From a checkpoint of a small transformer trained on Wikipedia.
Training: 1066M tokens, 8133 steps.
Each number is 128 + 32 x the weight over its row's rms, rounded and kept within 0 to 255. Layers, rows and columns count from 0. The size above them is the row's rms in percent of the matrix's.

# layer 6 MLP down, 320x832, rms 0.0716, rows 200-304, columns 512-575
size [103  99  95  99 102  99  99 104 100 107  94  96 131  95  98 102 100  95 100  94  92  94  97  96  99  98  99 104 101 100  97  98 100  98  97  93  91  99  94  97  92  97  99  98 101 102  99  95  98  94 100 103 103  96 104 103  91  97  95  98  99  94 103  99 118 101  91 104  96  97 101 103  95  97  92  96 105 103  98 103  98  97  99 104  99 102 101  95  99 102  99  93  94 101  93  95 101 102  95  92  95  96  96  96 106]
[[107 104 123 154 160  67 152 127  99 106  47 166 114 131 130  81 184  91 173  83 130 118 148 151 110 132 132 166 127  99 119 110 168 177 126 145 127  98 140 134 192 162 161 140 116 124 131  89 139 112 149 168 128  75 194 175 128 125 150  71  89 113  45 138]
 [125 123  79 126  76 185 142 191 121 163 122 107 119 172 158 121 125 147 109  72 154 137 106 117 172  95 192 201 155 176 110 154  82 105 183 124 122 137 151  76 112 177 126 120 106 131 122 114 168 160 176 106  92 149 140  63 176 195 111 134 158 129 148 149]
 [142 109 163 150 129 129 129 123 153 120 164 124 162 183 123  93 173 102  90 109 143 147 189 135  81 120 112 102 138  97 118 184 158  94 136 124 137 159  89 130 125 173 150  97 103 166 124 123 136 105 158 120 117 165  75  61  83  73 144  57 127 108  72 129]
 [128 154 138 163 126 113 133 124  98 100 133 185 162 140 143 100 124  96 133 140 127 118 196  87 152 116 119 125 177 126  93 179 135 143  35  96 218  95 108 159 110 164 117 148 115  93  94  80 125  83 119  72 111 122  67 105  96  57 150  71 188 130 101 108]
 [145 124  80 145  60 123 124 144  96 152 104 125 111  54 131 160 196 134 137 154 114  85 121 104  99 109  81 115  67 154 124 136 151 125  63 117 138 113  90 100 188  72 158 152 144 171 143 104 109  87 130 134  69  90  81 104  83 118 108  63 196 106 128 162]
 [152 128  96  76  77 107 138 101 141 103 132 187 164 119 114 148 114 131 140 103 141 128 152  72  87 139 128 122  85 110 135 128 154 149 115 141 152 143 154 180 128 130 100  82 136 157 171  95 160 118 111  97 123 123 127 130  90 153 136 154 112 103 177 158]
 [156 125 142 118  88 112 132 134 118 164 105 122 129 120 157 154 122 153  87 163 170 144 117 102 100 105 217  60 126 159 155  93 111 129 148 149 136 131 151 137  84 159 103 160 124  41  95 126 147 162 114 133 152 110 156 137 130 132 125 133  38  60 129  94]
 [150 126 125 133 175 202 103 103 117  94  68 172  76  96 158 174 113 131 148 118  92 106 156  99 132 176 182 148 160 170 101 151 102  67 193 147 161  61 123 133 140 108 144 142 184 106  98 104 138  87 193 136  73 136 134  91 166 158  90 153 121 126  94 103]
 [148  80 126 160 145 121 118  80  64  63 151 106 173 163  85 110 136 138 189 184 109 149  86 133 154  96 111 139 186 134 149 179 165  93 167 154 156  83 116  91 122  95 142 197 152 210 144 161 135 132 127  96  67 217 121  96  85 126 132 162 159 162  94 123]
 [ 95 161 129 134 115 211 184  77  85 141 164 114 157 102 105 122 100 126 147 120 102 114 128 198 146 134 123 113  88 174 120 131 116 109 205 103  91 108 153 149 104 130 125 102 170 144  80 152 161 145 123 136 140 100 114 141 128 174 142 170 153 133 154 118]
 [ 85 138 119  93 159 139 136 128 141  87 112  83  82 147 111 110  73  83 118 133 134 157 103  85 103  86 202 104 136 139 120 156 155 163 151 131 117 134 182 133 117 124 140 114 136 104 109 100 111  74 135 107 184 146 125 154 134 151  99 123 174 151 216 179]
 [107 120 125 182 164 169 131 112 152  95  89 138 120 107 166 132 125 119  98 128 107 126 173 174 155 159 151 145 165  98 127 106  83 102  99 127 189 196 191  78 106  96 106 156 116  85 151  58 102 190 146 132  87 145 107 125 130 150 140 141 156  99  79 124]
 [131  96 198 185 136 110 111 137 137 132 170  96 153 117 106 148  90 162  98 183 137 122 122 129 100  74  68  75 109 137  73 127 118 141 154 109 116 118 121 140 126 225 120 147 106 154  69 149 129 140 144 169 108 112 154 118 125 118 146 120  70 124  95 127]
 [206 113 149 134 133 156 162 140  56 193 107 106 165 121  98 119 140 103  73 182 186 114 103 104  94  90  68 104 135  98 107 122 126 136 164 111  54 160 134 196  94 102 102  86  92 123  97 114 142 125 143 142 113  90  75  50 161 157 113 116 140 113 171 172]
 [127 124 140  48  93 126 149  95 189  49  95 151 140  79 109 176 164  92 112  85 113 114 124 158 141 179  69  82  97  93 179 128 142  77 111 179 122 136 127 149 163 138  79  69 140 164 154  85 108 151 132 153 148 151 112 108  62  93 143 137 121 166 117  96]
 [ 45 136 126 137 173  98 109  35 113 110 165 159 125 125 179 153 112 134  75 115 131  95 119 150 105 130 145  91 136 101 118 162 149 159 104 129 101 182 118 137 142 191 161 123 110 136 120 110 126  75  90 109 153 206 177 140 143  87 121 132 141  98 121 118]
 [128 146 116 155 119 159 130  73 165 114 139  64 165 118 100 108 110 136 120 100 106 110 126 143 142 157 171 111 154 140 147 161 108 166 135 151 131 149 118 120 110  98 125  70  99 164 125  85 120  75 126 130  75 126  90  96  57 144 137 116 162  83 180 180]
 [ 81 124 172 148 134 126 187 148 145  89  85  92 176 131 141 116 115 111 161 130 112 140 133 110 155 172 193  59 182 165 114 146 127 170 190 121 135 125 114 152 118 127 120 115  96 129 131 135 156 136  63 149 139 185 140 123 106 106 152 140  94 154 152 140]
 [124 221  93 125 167 129 185  99  81  97 127  92 128 118 168 102 101 156 140 121 153 164 135  99 140 144 103 151 145 113 149 149 116 130 120 177  97 137 189 130  94  83 156 111 105  45 143  92 130 117 141 157 150 122 138 123 160 161 136 130 108  96  52 138]
 [151 117 137  65  62  55 115 125  90  95 114  82 101 147 123 155 147 110 160 130  47 161 145 147 161 133  92 186 108 148 112 116 155 123 110 152 125 110 105 113 158 117 179 112 125 143 110 164 149 156 143 158 156 160  80 101 105  88 122 149 108  99 150 148]
 [152 138 172  94  82 107 184 152 117 142 136 178 119 159  77 142 158  73 157  96 103 187  69 101 109 126 122 195 152 107  62 145  97 138 151 167 127  24 114 122 147 114 120  93 163 107 141 124 147  83  99 128  95  96 142  77  84 106 160 103 178 169 136 189]
 [109 136 148 157 143 112  94 134  81 116 147 168 117 161  61 133 136 145 158 144 111 116  86 109 146 130 116 130  81 146  96  79  90 190 162 101 150 117 106 152 105 133  74 147 172 143 154  92 134  96  98 122 112  63 158 144 140  98 126 128  83 117  71  39]
 [ 88 156  70 154 146 144 102 115 229 172 150  96  93  94 101 143 118 174  82 157 147 100 141  75 102 120 147  90 150 121 103  91 171 122  65 135 125 152 145 119 156  67 168 134 188 101 142 139 177 127 166  94 128 128 109 124 112 224 113  98 131 128 158 108]
 [152  97  82 186 167  83 148 153 167 130 101  85 109 129 102 120  64 178  95 164 159 165 153 144 155 101 171 186 172 148 145 174 134 129  80 100 172 111 124 163 122 133  77  82 148  82  99 170 101  85 135 119 140 124 107 173 102 134 133 132 108  82 125 145]
 [124  89 116  59 218 145 109  98 161 136 142 102 154 171 178 153 114 143  89 113 104 132 149 173 165 136 142 101 109 111 127 113  48 161 116 150 107  79 130 125  96 182 115 108 115 128 119 139 145 122 131 126 111 155 161 167 148 136 133 119 111 101  90 126]
 [ 85  92  74 122 106 130 130 129 167 126 122 131  83 153 110 136 133 100 148 102  95 107 201 197 166 128  73 108  69 105  96  93 124 114 111 145  95 101 148 129 153 173 138 199 145 172 147 109 130 136 106  96 122 115 161 150  64 142  94 123 135 132 129  43]
 [132 147 152 141 128  88 118  77 106 163  87  87 159 153 110 137 173 125 119 158 229 117  63 146 121 134 143 180 148 120  83 151 123  77 149 175 125 152 151 137 173  56 135 155 184 174 145 162 163 102 134  88 102 122 108  89 121 143 157 121  91  96  95 106]
 [137 162 149 130  94 129 173 126  88 104 119 151 134 146  89 116 137 130 112 157 152 193  93 135 137 130  99 156  84 140 138  92 161  96 131 137 175 138 210  97 106 168 144  55 151 156 190 113 173 118 103 134 150 155 154  97  76 189 144 112  82  92 105 127]
 [100 152 138 154 158 144 138  87 105 111  96 121 139 108 133 110 124 129 167 129 148  97 173 182 105 147 153 154 175 136 158 104  97 134 125 136 133 117 114 116 104 158 131 167 165 117 159 145 147 203 100 141 107 168 107 175 113 154 147  50 126 176 107  84]
 [168  82 137 138 159 182 126  75 135 112  92  62 106 217 132 108 153 155 180  58 142  69 108 129 118 120 132 106  97  91 167 122 141 126 121 142 134  99 149 119  51 151 125 107 116  74 146 124 118 107 178 124 234 111 119 145 135 206 163 148 115 129 118 139]
 [145  82 109 116 111 145 144 194 114 152  75 137  59 144 161 126 136 150 149 139 165 147 151 175  75 172 101 161  98 102 164  87 196 138 187 107 123 128 142  26 105 145 121 116 145  98 134  81 134 134 116 149 172 126 135 155 228 121  89  66 120 119 122 134]
 [125 131  96 145 132 135 124 110 137  94  84 155  91 108 205 156 119 136 145 144 141 135 164  68 112 164 135 170 158 132 153 159  81 125  97 133 120 112 142  92 143  84  86  90 142 135 128  93  67 181 113 128 116 142 117 118 132 101 131  77 133 150 151 111]
 [122  93 143 147 121 150 164 142  70 123 144 111 102  79 116  85 142  73 125 123 139  92 119 105  97  90 101 138 118 127 185 106 169 127 117 105 197 162 149 139  94 138 108 133  94 119  64 152 164 134  79 115 152 189  54 121 105 130 173 132 114  96  80 115]
 [ 67 169 123 129 149 115 135  71 117 144 171 128 105 137 147  72 158 161 174 126 217 121 101 153 129 124 122  85 196 168  69 137 163 121 132 108 190 128 126 137  91  84 103 102 114 131  81 137 167 111  99 146 175  71 185  81 108 146  82 121 123 212 126 119]
 [147 113 139  90 124 165 199  90  75 118  79 152  74 110 150 136 150 126 136  81 194 154 122 126 114 108 196 117 147 134 157 108 126 150  92 142  89  94  97  71  73 130  98 131 147  76  88 120 130 152 148  80 151 126 137 151 141 120 111  96  87 110 180 119]
 [146 145  82 163 127 139 164  48  64 123 170 103 101 129 149 180  96 120 164 114 147  60 137  80 128 101 119  65 177 168  87 116  99 101  98 146 138 157 124  98 117 184 164  83 192 121 131 159 158 139 150 101 128 128 149  93 127  55  71 167 134 130 122 140]
 [ 65 138 157 141 117 156 140  94  41 140 161  85 126 112  91 101 129 137 118  53 124 115 169 234 117  92 138 121  97 103 120 211  76 184 120 135 118 109 134 150 117 126 123 126 139 122  56  99 129  81 100 140 125 127 146 167 138  77 120 119 113 129 105 189]
 [119 141 115 130 140 125 143 175 151 188 141 119  84 149  96  72 109 137 102 139  80 138 106 132 112  69 140  64 175 143  65 147  49 100 147 134 105  67 108  85  84 105 123 160 135 116 113  89 147 123 101 160 152 159 128 128  98 108 144 176  91 135 139 105]
 [161 163 178 182 136 121 171  81 120 106 167  94  61 125 119  88 127 123 107 135 172 139 145 112 133 101 113 127 115 161 126 125 158 124  94 155 129 144 143 143 126 114 146 136 134 136  96 137 139  67 108 132  98 128 133 156 139 161 179 114 104 173  36 140]
 [109 128 178 110  42 142 165 122 130 110 131 154 136 221 125 158 126 120 109 113 132 124  89 118 128 132  61 140 142  87 100 129 109 145  95 146  49  96  81 101  98 163 137  84 143  80  55 126  90 116 126 117 142 109 119 146 111  86 117 124 112 159 140 146]
 [116 174 117 140 137 116 161  98 206 112 133 168 103  94 121 143  86 119 109 145 136 161 166  30 104 135 110  67 180 124 179 158 149 146 166 123  54 144 134 134  68 135 175 182  85  80 163  92  86 117  86 156 117 120  96 100 174 136 143 121 116 141 117 153]
 [106 109 162 123 173 166 136  99  79 205 145 116 123 136  69  96 147 138 133 162 165  94 103 120 119 114 120  64 178 154 141  74  93 166 156 133 110  92 113 139 143 113 126  99 185 163 143 151 102 112 181 142 131 134 134  95 118 124 195 110 156  95 119 145]
 [ 79 162 123 157  89 134 191  75 194  99 147 118 123 175 134 104 146 156 112 165 134 142 154  99 184 109 107 102 137 107 107 113 131  96 104 121 164  87 144  98 182 166  66 128 119 125  98 126  89 126 162 118  98 124 143 164  84 185  86 174 100 137  80 116]
 [108 121  89 100 100  70 138 101 110 187 139 114 141 142 120 156 183 129 138  78 111 118 180 182 102  83 110 106 127 129 134 137 144 205 101 115 124 116 104  92 115 135 162  55 122 118 153 124 114 122 163  90 187 118  69 158 183 127 152  85 101 137 107 108]
 [158 141 122 104 110 146 120 135 141  84 149 196 123 150 173 149  53 120 133 122 118 112 139 157 139 121 133 110 127 103 157 102  58 134 136 155 167  78 132  93 111 200 100 107 135 118 103 133 131 146 132 175 157  48 134  78 193 127 116 136 163 207 175 152]
 [111 135 128  67 173  99 104 131 159 166 148  92 122 123 152 164 108 152  98 145  53 167 105 101 138  91 100  90  80 147 147 156 160  79 111 126 157 111 104 109 113 164 146 164 143 101  66 122 112 138 129 189 145  71 113  72 130 114 174 126 195 112 145 163]
 [217 136  73 181 183  88 172 166 127 103 119  95 107 124 156 155 183 108  80 122 135  90 117 170 152 117  67  96 121 154 133  86 167 111 134 126 119 116 152 159  82 147 147 127 105 140 136 132  90 160 111 139 211 108 139 177  90 187 131 165 139 150 223 140]
 [157 178 145 166 124 147 121 106 149  96 157 160  92 143 114 149 120 171 118 140 127 128  97 132  77  36 151 143 176 138 134 116  95 161 111 114 128 174 137 152 146 144  90  89 137 154 131 142  97  98 137 104 131 160  77 103 113 111 147 131 129 134 202 120]
 [141 126 154 166 159 150 137 153 164 158 137  94 165 106 127 146 116  99 112 129 169  75 134 140 108 150 157 143 151 114  98 111 120 112 112 120 195 154 127 110 105 165 115 132 151  47 111 128 127  52 160 108 108  55 161 107  95 113 141 178 164 137  95 119]
 [ 96  81 141 129 180 100 153 129 153 152 174  94 133  98 159 140 162  60 137  70 177 119 144 148 191 125 150 111 196 127 133 136 141 150  96 170 123 119 125 159  79 181  79 131  95 122 180 180 127  80 165 183 144 120  94  99 120 132 153 129 183 172 178 124]
 [ 65 154  85 113 127 117 133  92 172 153 137 173 172  54 117 102 124 137 116 119 126 196 141 187 124 120 101 150 175 120 185 136  97 122 100 106  64 124 124 127 146 142 147 145 129 107 158 158 126 120 140 112  77 105  69 164 129 109 116 135 143 169 131 163]
 [153  66 151 116 179 158 123 142 180 133 203  99 171 116 141  87 119  97 101 143 138 119 161 140 153 109 133 131 126 135 115  76  99 187 114 126 150 156 167 137 103 172  63 115 129 121 148 125 159 143 144 138  64 124 159 115 153 172 110 116 114 141 182 105]
 [ 96 129 157 175 133 101  85 171  83 122  59 159 153 153 142 149 128 164 160 139 133 101 131  94 133 107 139 168 152  99 172 110  81  97  95  81 157 151 129 180 199 129  87 152 100 180 153 159 158  65  94  89 189 121  77 150 185 147 144 176 127 132 120  69]
 [136 156 119 149 138 110 140 181 168 174 120  98 186 119 103 112 124 175  77  83 143 153 103 201 187  48 162 148 187 157 125 117 100  85  55 109 111 186 152  89  84 169 116 110 145 135 129 144 120  93 159 138 149 132  85 147 143 141 101 136 131 125  91 170]
 [124  74 120 145  91 146 124 174 147 129 122 132 125 175 150 158  88 106 138 134 140  75 156 147 142 117 135 189 104 142 138 172 148 134 154  72 173  53 125 110 121 146  79 116  78  34 100 124  50 157 108 115 153 182 163  89 129 150 128  73 137 132 192 121]
 [111 145 162 120 143 149 165 116  65 118 135 116 133 148  93 117 123 126 125 118 167 112 127 126 116 139  89 163  71 166  49 104 151  87 158 150  92 120 135 157 159 115 134 106 118 103 151 158 138 124 136 132 117  71  96 113 144  74 133  93 122 149 173 175]
 [146 110 140 100  87  92 123 125 157 165 105 130  99 114  60  99 167 162 131 111  72 121 111 123 116 115 150 102 139 128 117 194 142 166 169 167 202 133 168 159 112 127  73 115 120 111 114 147 175 146 140 102 112 107 121 137  83 155 122 197 131 131 126 149]
 [ 62 133  85   1 255 125 138 106 135  94 176 119 122  67 130 158 163 176  96 101  81 103  71  92  91 137 167 101 110 128 104 115 123 137 124 140 151 132 123 107 103 106 105  55 152 165 133 117 113 140  93 176 157 155  98 102  79 103  91 168 111 134 112 123]
 [154 101 118 134 179 106 149 121 110 182 182 139 126 168  83 139  86 127  44 115 161 141  80 136 114 106 154 158 144 173 115 125 134 136 133 104 142 145 127  81 114 120 162 151  98 149 121 131 134 168 103 169 156  93 158 164 155  46  91  93 167 174 174 185]
 [159 140 144 135 125 113 117 191 142  93 179 171 183 167 138 161 135  89 111 128 161 103 112 100 136 106 130 102 121  52 167 104 143  98 148 170 148  99 110 156  66 186 101 159 138 161  94 143  93 151 167 117 198 105 172 145 184  87 141 125  99 150 112 144]
 [124 137  85 130 121 152 100 159 110 112  69 100 161 158 152 138 124 166 152 150 109 154 116 184 111 131 111 110 142 119 117 112 173 117 124 110 120 167 155 150 140 156  90 199 137 135 135  99  90 169  84 113  71 160 102 148  78 148 120 147 140  94 170  76]
 [151 125 177 110 164 114  70 160  76 144  90 117 183  95  36  84 118 146 112 131 132 103 123 127 155 216 132 156 110  90 169 109 151 140 132 107 120 126 163 112  99 159 127  72  80 135 145 127 121 173 125 216 143 126 165  95 146 148 132 121 127 126 138  78]
 [130  74 111  68  83  78 100 154 105 142 124 170 172 125 107 142 108  78 151  95  91 151 141  85 128 112 114 124 136 170 125 121  78 136 123 111 197 107 122 154 127 154 162 157 142 145 146 131 156 106 106 144 154  69 122 164 135 138  87  89 126 117 103 130]
 [143 132 103   0 128  88  81 182 168 189 110 110 139 125 165  92 106 106 136 145 144 126 189 184 177 107 106 109 139  86 121 113 122 128 142 115 138  80 114 125  92 171 127 157 129 117  84 145  59 176  62 155 147  78 156 161 194 130 117  79  92 131 137 147]
 [136 108 133 136  91 166 117  93 131 123 150 168 120 121  78 148 151 150 139 163 109 145 105 105  72  90 118  96 135 117 159 163 105 197 160 114 115 108 133 158 118 255  82 154 142 120  87 125 101 151  60  95 189 120 125 108 172 104 134 147 102 100 117 128]
 [153 171 101  88 182 141  78 202 106 156 145 152  76 181 148 101  87 130 139  98 146 116 129  78 126 154 127  79 141 141 108 149  81 143 161 102 141 200  93 137  90 153 101 127 108  88 167 104 140 106  92 121 110 170 107 125 150 123 138 179 104 133 155 119]
 [164 151 173 154 143  96 122 167 152 139  90 132 145 154  92 128 147 130 124 126 117 104  71  94 112 107 111 169 127  76 140 114 138 127 124  90 118  85 160 137 106 154 140 108 102 106 201 160 191 117 161 174 178 107 138  98 100 171 120 101 163  78 105 104]
 [158 152 118   0 170 140 138 131 130  98  98 141 165  79 118  94 143 112 121  97 132 138 117  90 154 131 107 111 129  79 115 141 155  79 138 125 113  96 125 122 140  44 113 149 120 139 109 109 188 144 126  48 109  99 111 143 150 161 139 124 169 119 132 166]
 [142 159 171  66  85  78 137 115 154 127 185  92 134 138 172 177 164 135 153  95 172 127  58 159  89  97 155 168  79 144  81 135 151  90  89 123  82 198 191 115  82 144 147 130 120  98 136 140 115 151 133 172  81  95  73 106 111 180 150 144 158  70 124  45]
 [111 151 148 152  54 182 158 172 112 144 140 123 120  91  55 144 105 115 116 153 137  67 121  96 135 119 129 122  99  92 123 161 119 166 133 163 106 157 128 112 162 148 134 148 125 129  83 143 150 132 158 141 105 134  71 113 141 126 120  97 144 157 126 112]
 [113  69 108 114 121 150 116 122 140  74  66  91  92 143 147  76 164 104 142 145 143  89 172 121 138 160  60 186 147 101 119 226 126 201 152 106  84 142 129 141 115  63  77 164 167 129 168 178 179 133 192 169 153 153 115 153 114 100 162 128 116 133 134  92]
 [103 141 128 148 129 158 130  83 110 119 113  85  90 152  94  78  76 145 106 175 138 154 172 123 101 118 138 133 134 164  83 157 107 177  81 112 177 162 142 119  89 106 159  96 129 179 104  91 123  97 188 103 126 114 134 116 148 183 135 144 146  70 125 167]
 [128  83 117 119 173 117 118 197 145 181 120 142 154 143 178  90 140 120 103  93 181 116 141 172  87 139 163 144  95 170 118 152 128 116 102 124 122 150  97 152 116 104 106 107 172 141 140 104 124 110 172 171  67 111 158  81 103  97  79 150 143  89 150 141]
 [115 136 113 131 131 101 160  52 137  89  89 167 129 119 100 136 204 137 127 149  77 104 153 136 158 203 115 131 109 113 164 162 137 135  81 139 143 148 164  51 118 147 175 114 133 124 142 132 145  98 135  87  68  99  74  71 146 134 104 118 133  93 142  98]
 [115  98 171 129 120 141 148 153 102 134 120 136  57 105 124 125  72 126 150 147 141  87 167 131 172 203 143 106 160 123 107 150 124 133  88 131  79 152 126 125 143 167 146 165 149 109 207 123 141  97 127  61  84 126  51 178 151 129 146 106 125 137 152 117]
 [ 59 148 175 136 143 107 124 130 201 146 165 204 152 147 183 139 174 125 162 149 130  99 131  95 125 161 101 156 128 152  79 104 122 201 115 146 141  83  99 175 164 156 126  71  78 100 106  77 109  65 130 123 166 123 109 106  43 134 138 129 118  82  98 122]
 [ 87  77 119  52 102 119  73 127 128 115 198 117  96 130  81 119 167 146 147 108  63 134 129 108 127 119 166 152 150  84 158 163 100 112 145  90 146 163 120 129 178  78 101 195 187 104 138 128 166  46 201 137 172 212 110 128 133  92 148 154 126 115  72 189]
 [ 79 121 146 118  86 124 154 110 158 139 176 109 121 104 155 105 162 145 163 132 148 126  84 172 111 140  38 137  79 100 141 171  59 144 139  97 161 118 114 127 113 101 149 145  95 101 147 171 129 112 135 124  94 173  90 171  81 137 132 135 138 138  93 168]
 [100 151 162 143  97 129 163 121  89 132 111 117 127 128 121 118 112 136 154 122 125 138 189  50 191 160 181 136 142 128 160 154 144 139 112 170 127 166 103 135 173 120 164 179 190 172 148 171 164 109 129 109 116 125 138 147  91 115 189  91 168  65 108 130]
 [ 94 149 157  96  84  96 167 159 167 148  83 123 184 142 149 160  95 109 130 104 116 128 175 184 196 121  65 132 100 171 125 125 142 139  93 202 169 117 120 176 135  92  89 145 109  92 100 114 129  95 120 129 113 111  92 135  96 113 162  87 127 177 138 187]
 [156 159 200 119 135 196 139 132  90  94 179 149 147  79 160 190 123  81 109 148 132 145 113 117  72 104 134  91 151  91 122 105 141 146 158 114 161 122 139 141  40 110 122 137 100 152 118 134 157  41  63 138 104  98 167  55  78 138 140 148 171 137 119 134]
 [188 108 179 114 143 144 133 101  88 111  94 111 117 144 160 103 162  58 150 145 146  98 118 122 119 138 128  68 120  68  66 156 147 114 108 119 155 131 134 188  85  78 107 156 144 106 121 199 114 163  89 149 121  68 108  95 214 102 142 163 124 132 115 126]
 [100 187 107 132 149 172  89 143 114  80 158 158 161 136 139 186 150 145 136 107 133 115 117 170 195 149 190 165 154 166 112  94 109 121 175 150  86 179 109 167  85 160 149 161 133 115 139 127 107 124 132 134 155 113 144 172 179 105 103 195 130 124 125 145]
 [127 136 155 135 123 122 115 104 112 154  93  82  98  49 101 120 184 132 151  87 155 144 109 123 143 153 139 134 142 183 135 160  76 104 121 145 159 102 116 109 158 178 100 143 187  88 107 144 164  90 145 168 118 123  98 116 138 130 168 157 126  86  92 214]
 [119  71 142 102  98 133 121 204 116  99 149 122 122 135 101 129 160 152 100 112 157 125 114 149 131 165 130 104 137 107 129  60 147 118 188 146 114 167 127 113 117 114  89  81 148 123 181 125 168 156 179 199 140 145 118 138 137 172 131 150 122 132 103 132]
 [132 110 157 117 100 204 147 144  81 110 171 147 114  90 105 143  80  66 117 109 151 156  67  99 108 137 104 117 107  75  88 101 187 139 154 128 142 127 174 150 120  76 102  90 101 184 120 148 159 124 157 180  95 174 137 108 140 123  85 142 106 121 145 145]
 [116 104 121 148 122 168 170 186 200  91 148 104 159 152 129 138 121 147 160  98 115  98 123 104  94  73 167  94  77 107 134 139 144 105  79 103 100  93 121 121 120 167 141 115 107 104  98 156 139  98 149 121 177 134 172 136 158 152 101  98 136 112 133 144]
 [157 109 125 158 107  62 146  91 124 115 141 106 124 146 112 146 116 162 156  53 131 181  67 115 157 176 109 126 101 107 102 130 120  88  98 183 152 153 114 140 146 170 134 108 149 160 127 123 152 158 114 138 127  96 133 131  95 128 109 127 114 145 148 148]
 [217 131 103 143  91 121 142 122 156 159  92 152 151 176  81 105 102 145 154 105 145 135  78 120 160 133 102 163 163 133 136 108 140  87 141 120 128 200 139 118 152 102 163 148 100 117  28 210 172 172 147 141  97 150 194 145  94 132 123 165 105 145 141 179]
 [105 182  92 154 133 120 116 101  91 134 129 138 102 135  82 133 118  90  82 140  72 112 191 106 107  99  82 125 139  65 181 113 101 161 131 155  99 166 134 136 199  99 108 147 136 109 162 130  63 122 115 122 130 148 105 125 171 118 152 116 123 125  48 156]
 [ 85  91 107 119 113 141  57 202 129 110 129 108 131 135 188 142 104 121 115 168 121 137 115 151 140 223 140 127 129 127  98 163 112 151 157  90 107 160 105 198 174 104  93 101 138 130 128  97 138 107 123 110 117  93 129 148  74 111 144 163 135 130 119 116]
 [149 142 120 128 235 141  88 106 122 142 118 111  93 130  93 162 131 119  65 121  91 110 179 119 115 133 160 143  95 110 133  56 144 105 158 103 126 158 145 125 120 137  84 147  96 180  88 184 181  84  76 132  88  96 122 169  48 125 102 142 138 135 102 156]
 [142  92 162 112 125 145 143 181 143 145 119 128 155 107 102 153  70 105 166 198  93 102 114 165 131 144 147 144 152 152 109 108 164  92  93 159 167 125 138 105 161 189  88 156 139 171 193 177  71 107  61 176 109 107  84 144  90 134 131 142 146 113 109 148]
 [ 68 127  92 167 122 161 190 163  86 189  80 129 131 119 206 160 105  68 137 124 157 146 186 148 141 115 162  94 155  79 173 172 167 142 146  97  76 174 143 153 115 147 133 183 169 124 128 137  85 132 109  95 134  90 139  97 142 122 130 150 196 139 191  95]
 [149 154 120 142 149 100 155 147  87  82 131 119  96 142 123 168 108 108 151 122 187 175 138 131  72  89 101 154  97 168 168 101  93 123 157 160  86 151 138 167 131 181 134 141  84 122 112 100 134 159 188  90 133 172 114  95  96 141 147 158 109 112  64 102]
 [ 97 104 142 141 113 142 100 140 150 137 167 172 162 161 113 186  89  98 140 141 102 145 131 137 171 137 145 154 131 161 147 106 101 139 160 113 172 105 143 119 162 124  85  75 116 103 110 117 177 117 151 131 108 145 196 145  85 147 178 192  85  59  86 133]
 [ 85 191  73 141 173 107 193 192 139 138  55 122  78  23 120 189 105 122 105 106 146 118 123  82 176 134 118 164 131 136 167  80 107 167 136 134 142 120 117  75 167 145 200 133 122 133 146  70 150 134  93 124 114 132 165 167 168 104 132 133  97  93 113 125]
 [163 146 168 130 138 143  81  95 131  94  90 180 133 196 146  75 121  93 132 158  76  95 134 156 124 141 204 147 110  97 175 158 142 143 147  86 115 127 112  93 129 131 125 152 181 147  87 119 107  97  30 125 163 129 124 113 116 114 102 171 129 143  47 155]
 [ 94 138  98  57 104 124 163 101  83 107 135 113  85 122 146 128  93 139 104 108 129 108 152  94 164 122  68 172 105 174 100 100 107  56  88 166 127 144 103 127 127 113 142 137 121 157 178  88 174 124 129 147 133 148  84 182  79  77 106 130 190 103 167  77]
 [159  99 145 110 159  73 104 147  81 135 181 127 156 131  67  85 163  90 138 108 122 147  91 106 182 117 138 168 113 138  82 123 127 147  77  68 174  90  98 161  84 183  89 136 132 170 114 130 157  97 170 139 116 166 116 202 127 148 199 134  94 119  63 117]
 [161  88  99 111 133  68 115 141 111  94  53 170 158 129 148  42 148 144 102 152 116 108 169 139 133 113 152  86 136 143 174 156 176 164  87 140  94 145 106 104 132  93 109 132 145 131  86 135 131 136 127 119 118 138 131 127  82  91 127 117 121  92 152 138]
 [124 123 109 136 161 104 118  97 107 127 100 105 134 145 150 130 124 112 168 128 135 117 177 114 117 132 121 171  94  87 145 140 126 169 128 162  46 167 137 163 150 129 114 167 135  98 197  84 155 139 197 138 145 160  73 110 100 163 143 124  98 155 163 165]
 [176 143 143  80  98 199 157 126 213 122 130 139 189  26 109 112 114 150 176 155 174 157  85 137 136 136  95 153  92  56 142 131 157 175 125 121 187 137 136 119 136 176 100 150 122  87 176 175 156 179  47  78  57 100 144 102 141  91 129 100 130 105 163 160]
 [ 95 133 165 118 170 100 108 142 111  97 203  63 135 215 169 104 103 152 166 151 104 100  65 129 185 165  97 122  86 138 128  83 150  81 121 168 141  75 122  96  55  77 190 123 163 145  98 159  93 162 121 102 101 121 168 125 110 169 110  94 132  94 168 108]
 [ 85 147 130 163 152  98 154 103  81 123 133 155 131  81 110 144 113 145 109  61  85 170 135 125 162 215 125 130 158 105 134  90 150 148 115 170 190 155 134  75 118  92 139 132 155 144 107 133 150  74 172  93 157  87 119 171  74 102 129 110 142 151  49  97]]